config.yaml
n_layer: 22
d_model: 128
n_head: 4
n_kv_head: 4
head_dim: 32
d_mlp: 512
vocab_size: 582
activation: "tanh_gelu"
norm: "layernorm"
norm_place: "pre"
norm_eps: 1e-06
positions: "learned"
qk_norm: false
attn_scale: 0.177
bias: "all"
tie_embeddings: true
parallel_block: false
init: "normal"
init_std_qkv: 0.0143
init_std_o: 0.00215
init_std_up: 0.0143
init_std_down: 0.00215
optimizer: "laprop"
lr: 0.00246
lr_mult_qkv: 0.7
beta1: 0.9
beta2: 0.98
lr_head: 0.0103
grad_clip: 1.0
warmup_steps: 391
schedule: "wsd"
decay_fraction: 0.733
decay_shape: "square"
final_lr_fraction: 0.0
batch_tokens: 65536
seq_len: 256
doc_mask: true
train_tokens: 303400000
steps: 4630
dataset: "wikipedia_en"
Each number is 128 + 32 x the weight over the matrix's rms, rounded and kept within 0 to 255. Layers, rows and columns count from 0. Numbers have three digits each.

# down: layer 16 MLP down (transposed), 512x128, rms 0.0346, rows 116-140, columns 0-127
# up: layer 16 MLP up, 512x128, rms 0.0377, rows 117-140, columns 0-127
down116:129128130129128127127129128126127127126129126126129127126128128129125126128124127129126126125129128127124126128129130128130128126127127126131128127125128129127127126127128126131128127131129128128126129125129130125128127127127128128128128127128124129130128129130129127130133129125125128129127125130125128129127128125130126126124130126129127126125127126128128127130127125128129126127132
up117:131126126130126130132128128125128128131127129130131130130124127126126130130127128127129128128124127127130129127127129127128125126127126127130125128128130127130127129127131129130128129134127128128129127131130129127129127129130128125128126129127130128127126125126128126128121128128130127128128131123130129130126127127131128127126127126129126131132128130124131126127127126127130126132128
down117:127128130126129125126128130128131128131130128125127127127128126130125129127127126131126126125127127129126129128126128128128130128128129127128130131127126129131127128131124127134127130128131125128125126126129130128126126126130129129125127125127126125130128128131128127129128129126127127126130128127129125129129130128129126127127129128126128124126128125128126131129128128129126126129128
up118:126131128124130128129128128123128128131126127130129126126131125129128127126129128128128126131126127131130127129130127129126128128127128129128128129128128128131129128131128126126130129128129128131129130126129130129129128125126126131131129128129130129130130128126126129131128127125126129125129127130126128128128127131128126128127131129127128128127128127126127128129129130127129127126127
down118:129131126129129127130127128131126126123129128126131129126126130127131129127128128126131128125127129128128129126130128129129125128129126128124128127129129126127126130125128127127125130128128126128130127127127127129127130130127127130129130128130126129125129128128129126126129129131129128128128128129129129126128130132125129132129128128129125129127126128129131128129129126130130128127127
up119:130127128128130128129128129128128127131127127128129131129127129127124129130127129127129127128129128129128128128128127128129126128129129126130125128126128124127128127127129129129129127129129128127129127131130128129127128126130128126127130128126128128127129128127125125128123129129127129132128129129128126128125129127128127126125129125127128131127129128125127126129129128129127126130129
down119:128130130126127125127131129128128126129130129126127129126129128130128128129127126131126128130128129126126131129129127130128128126129131129132130127127129129128128126127126129130128128129130128129127126127128130126127128128131129128127128126126127129129131128129127131128128125127126127128128128126128128130129130128129125129130128129128128126128129128127125129128129129127124129129131
up120:130125127130126129132127127129126130128127130129126131130126128130127129127126129128127126128124126128129129126128130127129126128128130127129126127128129124130126129129130130131126131132127128127127129132132130129128127129130128129127127127128129129128127127125128129128124129129129126128130130125132127128128127126128129126127128127127129127130130131127128128125130125130131127133128
down120:128130128124132124122130127129129127134129127125127130126129128130126129126129127130125129126128126130126129129125130130125128125127128128127129131125126130126128127129126127131127127128130125131125127125129132127126125128128129128127129126130128127129127128130129126128129124126128126129129128127127125128128127127132123124127128127127128125127128124128128127128130131126127127128131
up121:130128130128127126127127129126128129130130127129128127128126127126128130129128127128128127127127129128129128126125128127128124128128129125129127129127128129126129127129126128129128127128127126128126127131128125125129129131131128125124127128126128128125127127129127126125125127129128127130124129126129127129129127126129129128127130128129127129128126128128128126126129128128127130127128
down121:128126131128127128128127128125128128127126130127127127128128127128125127130127123129126127125126127126125126128126127127129128129128128130129130126129127128126128127128127125130129127130127129128126128127128129126126126126128127127126126129126125126127127127129127128130127129125123128129128125130126127128127128127127127127126127126129129125126130129126126127128129126129127126128129
up122:130126128128129129128128128125130125127130128127127129128130127127127128128127129128127130127130129126127130127129129127129127128130127129124128126127129128127128128127127128129128129129127126126128131127127127128127130129127127127128128128130125128129128129127126129128132126130126127129131128128130128126128125127127127130129129127131126126126127129133125127129124130128128131129131
down122:126126126129130129128126130126126125128127129128130129129128128127128128129127126127128127131127128127128127128130129125127129128128131127130126129126129131130129127127129126128129127124127129130130127128129129129128132128127129129128129127127131127129127131127125130128124128130125125128127127127129128129124127132128127127127127128127129128131130127127129125127130126127128126129127
up123:125127129124131125126126128126127129124130128129130125126128126130127126126128128127126125127126126128130125128125125129128126127127127127127129130129127127129129128132126125126127125124128128130129128128127127128131128128129129130128124127128129130129127125127128127127129130126129125126127127130127128128131127129128129126127126129125126129127126130128128131126131126125128126127125
down123:129128130130129127127128126129125130129129130127131126127128129126129127129127130126129126128129129128127126128129130128130128125129125128125130126129128126125126129129128126126128127129128130129126128128130125126127127125125125128127131129131127127127124129129128125128131129126128131129126126130126130127128127128129128128128131126129127130125126129128130129127124125130130129124131
up124:127129126131127129128129127129129126127126125129129128127127129128128125126128125129123127126126127129126128127127130125125126129129131127124127127129126129128128130129127126125126127127127127127125127123128127126129130128128127129126125128128129128127129127126129129126124129126126127128130127130127126129128128128128128125127132129128129126127130128127126127130126127128128131126128
down124:128126126130130127130128126128127127131129128130127126132126128129131130127131129128130128129128128130129131128132128125130128127126129128130129128130129127127131129131127126130130130131127129131125128126128128131130128126131129128128129130129127124129127128131127127128127129126130127130130129128129128130126130127126130129131127130128130127130128129128128130128127127126128130130131
up125:126130127127125128128129126132127126129125128127126130128127131129127127128127128126128129129127126127126129126128132127125132128127131128130127128127127128126128128124127128125131126128128130128129127127127127127122130126127127127126130126128128126128129130129126128128127129128126130129128128129128127130125129129125128128131129128127128127129128124126128126129128128127125127127127
down125:129130126127125127130130128129131128131128128132125130128129126130130128127127129127129129131129130127129132128128124131125128130126127129129128130126129126128131128128127132128127128133127130127129133128126127131129127131131129128126129128127127128126132127127131130128128125130131128129129128126131127129129129129126127127130130130129131129130127129128128129129124132125127131128126
up126:143210059205116165076099101204140108120153232182096114000174081154076168118051225169161026142156051058086173099086000173090078205255037204159215107255000018154087187122057225139242215189255026001106138167218079198190135089106143213124138000144136164021006243062142167209121083075210168159225103080237214216176144112186051101184098065000009215087164131149000146191000122087041005082193
down126:084120225054097154255201006160255212147005055128255255103153255183149132084114144058009115114021255000139177062254115115140077093109198083222121100103088048116000083195156008145019198094061069227170158191002160116239122079027029126122197255189158058218000129116165146177110255179044204175117150072106027118171000079210083147255121011093083105133162093200029214170231059062236114149020
up127:146123092076199222116051214010023194100076158221142255197185135158121114154021255062144153123023077168218175097080044215017201035255153174122056146091066229200159112226078028123011052031184225131239233207021014086241103180123087172076127038154063255070061054181065171021255021227169142131065121169217189155000190055153248000003059109118122042114066151140131218189146121147131017077101
down127:106110020090079019097255131220193204166151255251102154135060105169000146142217131255066255197144018057209146092128107000136095092024179094080193242196031026040000069076181049064021170125111129041084078070222033125022117229097130178132111227114195070134232189222068198255096135162121186190234145218000035172229217165088194103123168142124207102179093020108148078110048029000175156168045
up128:130130127128129129128127130126129128131131129128130125128126126127127131129129129129131131128132130130130130127128129129128127126130128128129130130128128133128129131128127131130130126130129130129130127126125128128130130130129127129132127131129128129129128128130128131126128127128128129130128128126130128129131128127131128132128128130131125130128128130131127128128128131127129129129131
down128:127126130130124132128128129126130128126128128129128129128127127127127126128126126129129127125128127129127126128130129127131128132130129129129129125126129130131129129126129128132128131127128126127127129129128129128129130125126129130129126130131128129130128130130129126130129132129125128126130125129130128130128128127126130128125126127131129128128127127129128129129129127129129127129128
up129:130130126130127126130133128129129132132129129131131129127128131127129128127129127127127128125128129130127127126126130125127125130130131127127128128127127132128130126127125126129129128134126129130127126127127125125128130131130129126127125129126131129128128124129129130126125130127125128128126127128129125129130126128129128130129130132128127130131129131129128126129129128128128132126128
down129:129124129129127131128127128127129127127126129132127130129127126127128129129130126127130128124127128127128129128131126127130129129125128130133131128129128127128132128129126128130128130132126128130126131129129128127129128125130128129126128131130127122128128128131130126129129130126130130131129127130129129128127131128131129128126127127129132128128129131127127130127129125127127128129130
up130:131125130129128129131128131129128131131131130129130131128129130128129128128128127130128126127124128130129126129125130130129124128127131129128126129128131127128129127132127130130127130131127126129130127130132127127127128130130131126127128128128130129127127123127129127128130131127131127128124127129128128128130128129129128128132128130127131133132128132127130130126130126128127128127127
down130:128129130127130126127130128128127129126127126127128130127128127129125128128126126130126128122128126127127129130125127132127128126124125128130127129127127129128128127131125126127128126130129129128128131125128129123128126129128128127126128127128123125128130127128131128130130128125128127131128127130125128126128129128133127127124132128128128126126130128128128130127129125130128125125130
up131:128127127127128128129128129128128130127130129130128126127127125129128127128129128130127127126128130129130126127124128128127125127127129128125130129127128133128127128129124127128128127126126128129126126125126127126129128130127128127130122127125129129128127125129127130125130129125128126127126125128127127128130124127129127131128126130127126130127129132130126129125128129126130128126128
down131:129127130130125131127127128127128128127127126131129129129127128126126127129127127127131127123126127128126127128132130126129129129127125129132128126127127128129130127129129128131127130127127127128127129129129126126129128125126128127128128130130126125128127128132129125129128130129129130127127126129128130125127130127132129127124131126129129128127128127130128127127130123129130127126131
up132:131125126128127129131128128128129129128129129128133127127127129125126129129129127124128126125127128128129127127126128128128122127129128126126128128128125128129129126127128130131127126134127128129127128127130127126130126130130129125128125128126132129127127121128128126127119129130127126129128128125127128128127126124130127128128127128129124130130129129125128127127127128128129127129128
down132:126125130127127126124130128123129127129127128127127127127130124131125128128127125130127127126127126128126127128129129125130129128127131127130130126128130128130127127129125124130127129128127126126125125129129129126129126123130128131125126126129124125130125129134128125130129129126129129129128129127128128128128129126131127128126131127128129126127129127128126131128130124129128126128131
up133:133203169164106070131153129195028093126065000244054137183090255241045241076157219139107095162184080132255019000032060039145137218000030159127243000166041215165108006012071255050116103052100164147139255100132118100128146157120015255018000086092178255001000251099101165028255255100255017044131101112127137225225127075141180126242119042255043170195119093000087130245144206255019193110043
down133:021082236078243127183170222048000093255082117072158160224157255255069111028122185125197255000221255168157083172041123118156000088115000014000248224000180135120084113252234138000078019223066169060050119159097116178107107142041069168187087255143052209151069143129181116128089075255148249021142085182136053188092051075056205088235199074064099182195141147013134077007152101130011174149140
up134:148129135099255141107116186178116046146136255121110076128047230158000186165062124248105107110222188108063027244238090183081235105157127114172225029240156152061150164155241008179142069065079215154225086058174222193000153078255255200133071069135123166007017081086205121084039148042119014246104117238057107242234166008163121167064126000120040104255000112165079084072095185116107059071076
down134:126222175154069069255161024221181155041176000154084174114181059178220137232135122245074060077123180255108227004150111031147039089243158135169097098000192195083072078085094206119021225066212088175124087116010105090049092174050201156000027116090067230250255166128100011043255061181221174160141171122031153144147123138150236053123062144255000068000255220210101147057238070081069140037117
up135:127128127126127128129129127130127128128126131128126130125128129129129128125126128124127125127126128127127125123129130128126127128128130126127127130125128128128128124124125130126130125130128124130125127126130126124126127128129128127127127124126127127129129125129125128127125126130124124127129127126126126127127125128125126126131130130126128124128128129127128126124127127126128125128126
down135:129130128128128127127130130126129128129127129129128132125133127128127128128128127124128127128129128128129131129129127129126126129126131129129129127128131127127131127128126127128126127130126130130127128129129126129129128128127130129128129128131126125126128128130131127128129124131129128131127129127128127127130128131130129125127128128130133126129129127128130127127129129125128130128130
up136:129127132128128128126130129129130130127131129128127129126129130128130127128128129130126130129129129126127127126125130127130127130129129130128127129127130131125130126128125131129131126129128123129128129130127125127126128129130127127126127126127127127128129128131125127127127128129126125128127128127128126129130128127126130131130129129129127126128125127131127129126128131126127131129128
down136:129125129129125129128127130126126129130126130130128131127129129129128129132127123127128127130128127126127128129126124127126129129126129130128128126128129128128132129128128128126130127128125131129130130129128126127128129128128127128127130129127130127126126127127129131129126126129128128130128125129128128130126127131130130125128127127127130129129130130126129125127131125127128127127127
up137:229035066042219255191097140166073073038068203175166140185108252002175029120001217135187119151029161191140092248000083255143207113175082109065178160139020160221146002173144080088221103094202214114141178255000174076073109053205156051000095109154158222188110125213074215086186019105221027066125168255174100153067041097185241058097210154062079000170066157157099168170091125192069007127099
down137:158095007000107016198176162189102071180141000178173255223068113143124255224163090107077043070255184060111137081230147000255105229010177185177255000128221025030000074084240167100167127182099087150051255095255172098000061183117064202114098190028121088040175150162160172145029255077025255193255000000033086100255096000027069255195255139255063175161086019051000189144140064135169175221030
up138:126127126126126125125122129125127127127127126127127124129127125126126128126128126126128130126126126127128128129126122127127127126127129126127129129130126127127126130129128127129121128119126129125127127127124127128129125127126127129127125129128127128128127128124131129126128125125131127128126128127129127126128129127130129128126127126127128126126129127125127129125127126129129124124126
down138:126127129129128129130128126127129127126129126127129125128127131126126126127128130131127127129129129130124126129127129127131128129131125130128128130129124128126126128128130128128126128129131126128128127127128130126128127127125129127130128129128128131130127129130125125130130131126127127125129127131124129127129128123125128128126127128129124127126127130128128130128128130130129127127129
up139:129129125132126127128128127129129127127125127125129128126129128127127130128129125128128130129130129129126127126130128125127127128129126129128124125126127129126128127124124129127124125133128129127128126127125128127127129124125126128127129127126130126128127128128129130123125126126125128127127126128129128127126127127127126127129128129131128127125128126128125123127124130130127126125127
down139:126125126130124132128129128127131127125128129132125127130130128127128126127128128128132128127126128130129129127127128125127128128126128126130128128127131127127130130125128131128129131126127126126128127128128129129131129127130130127130127130130128128126130129127130128129126131128130127129129130128128129125127130128129129129126123128129130128131128129126125127130133128127127128130126
up140:127132127128131126125128126123127126129127125127130125128129127128128126126132125126126129127129127128129129130129128127127129130129128128126127129129126128126128128127127125126125125125128131128129127125126128129129129124126125129129129131130130129129129131129130130129127127128125130125128128129126126127128128127130128127125131128130128128124130126126124127130126131128128128127129
down140:126127128130126129131127126128127126125130128130130126131125129127129126128127130128129127130129130127126129125131129125130127126129126126129128127127127128126128131125129128128128130126129125128127127128129130132127129128126126128129128127131129128127129127126125129124128130127127128128128128127128130126125129128124129133129125127128125128130125130127126129129127126124128129128127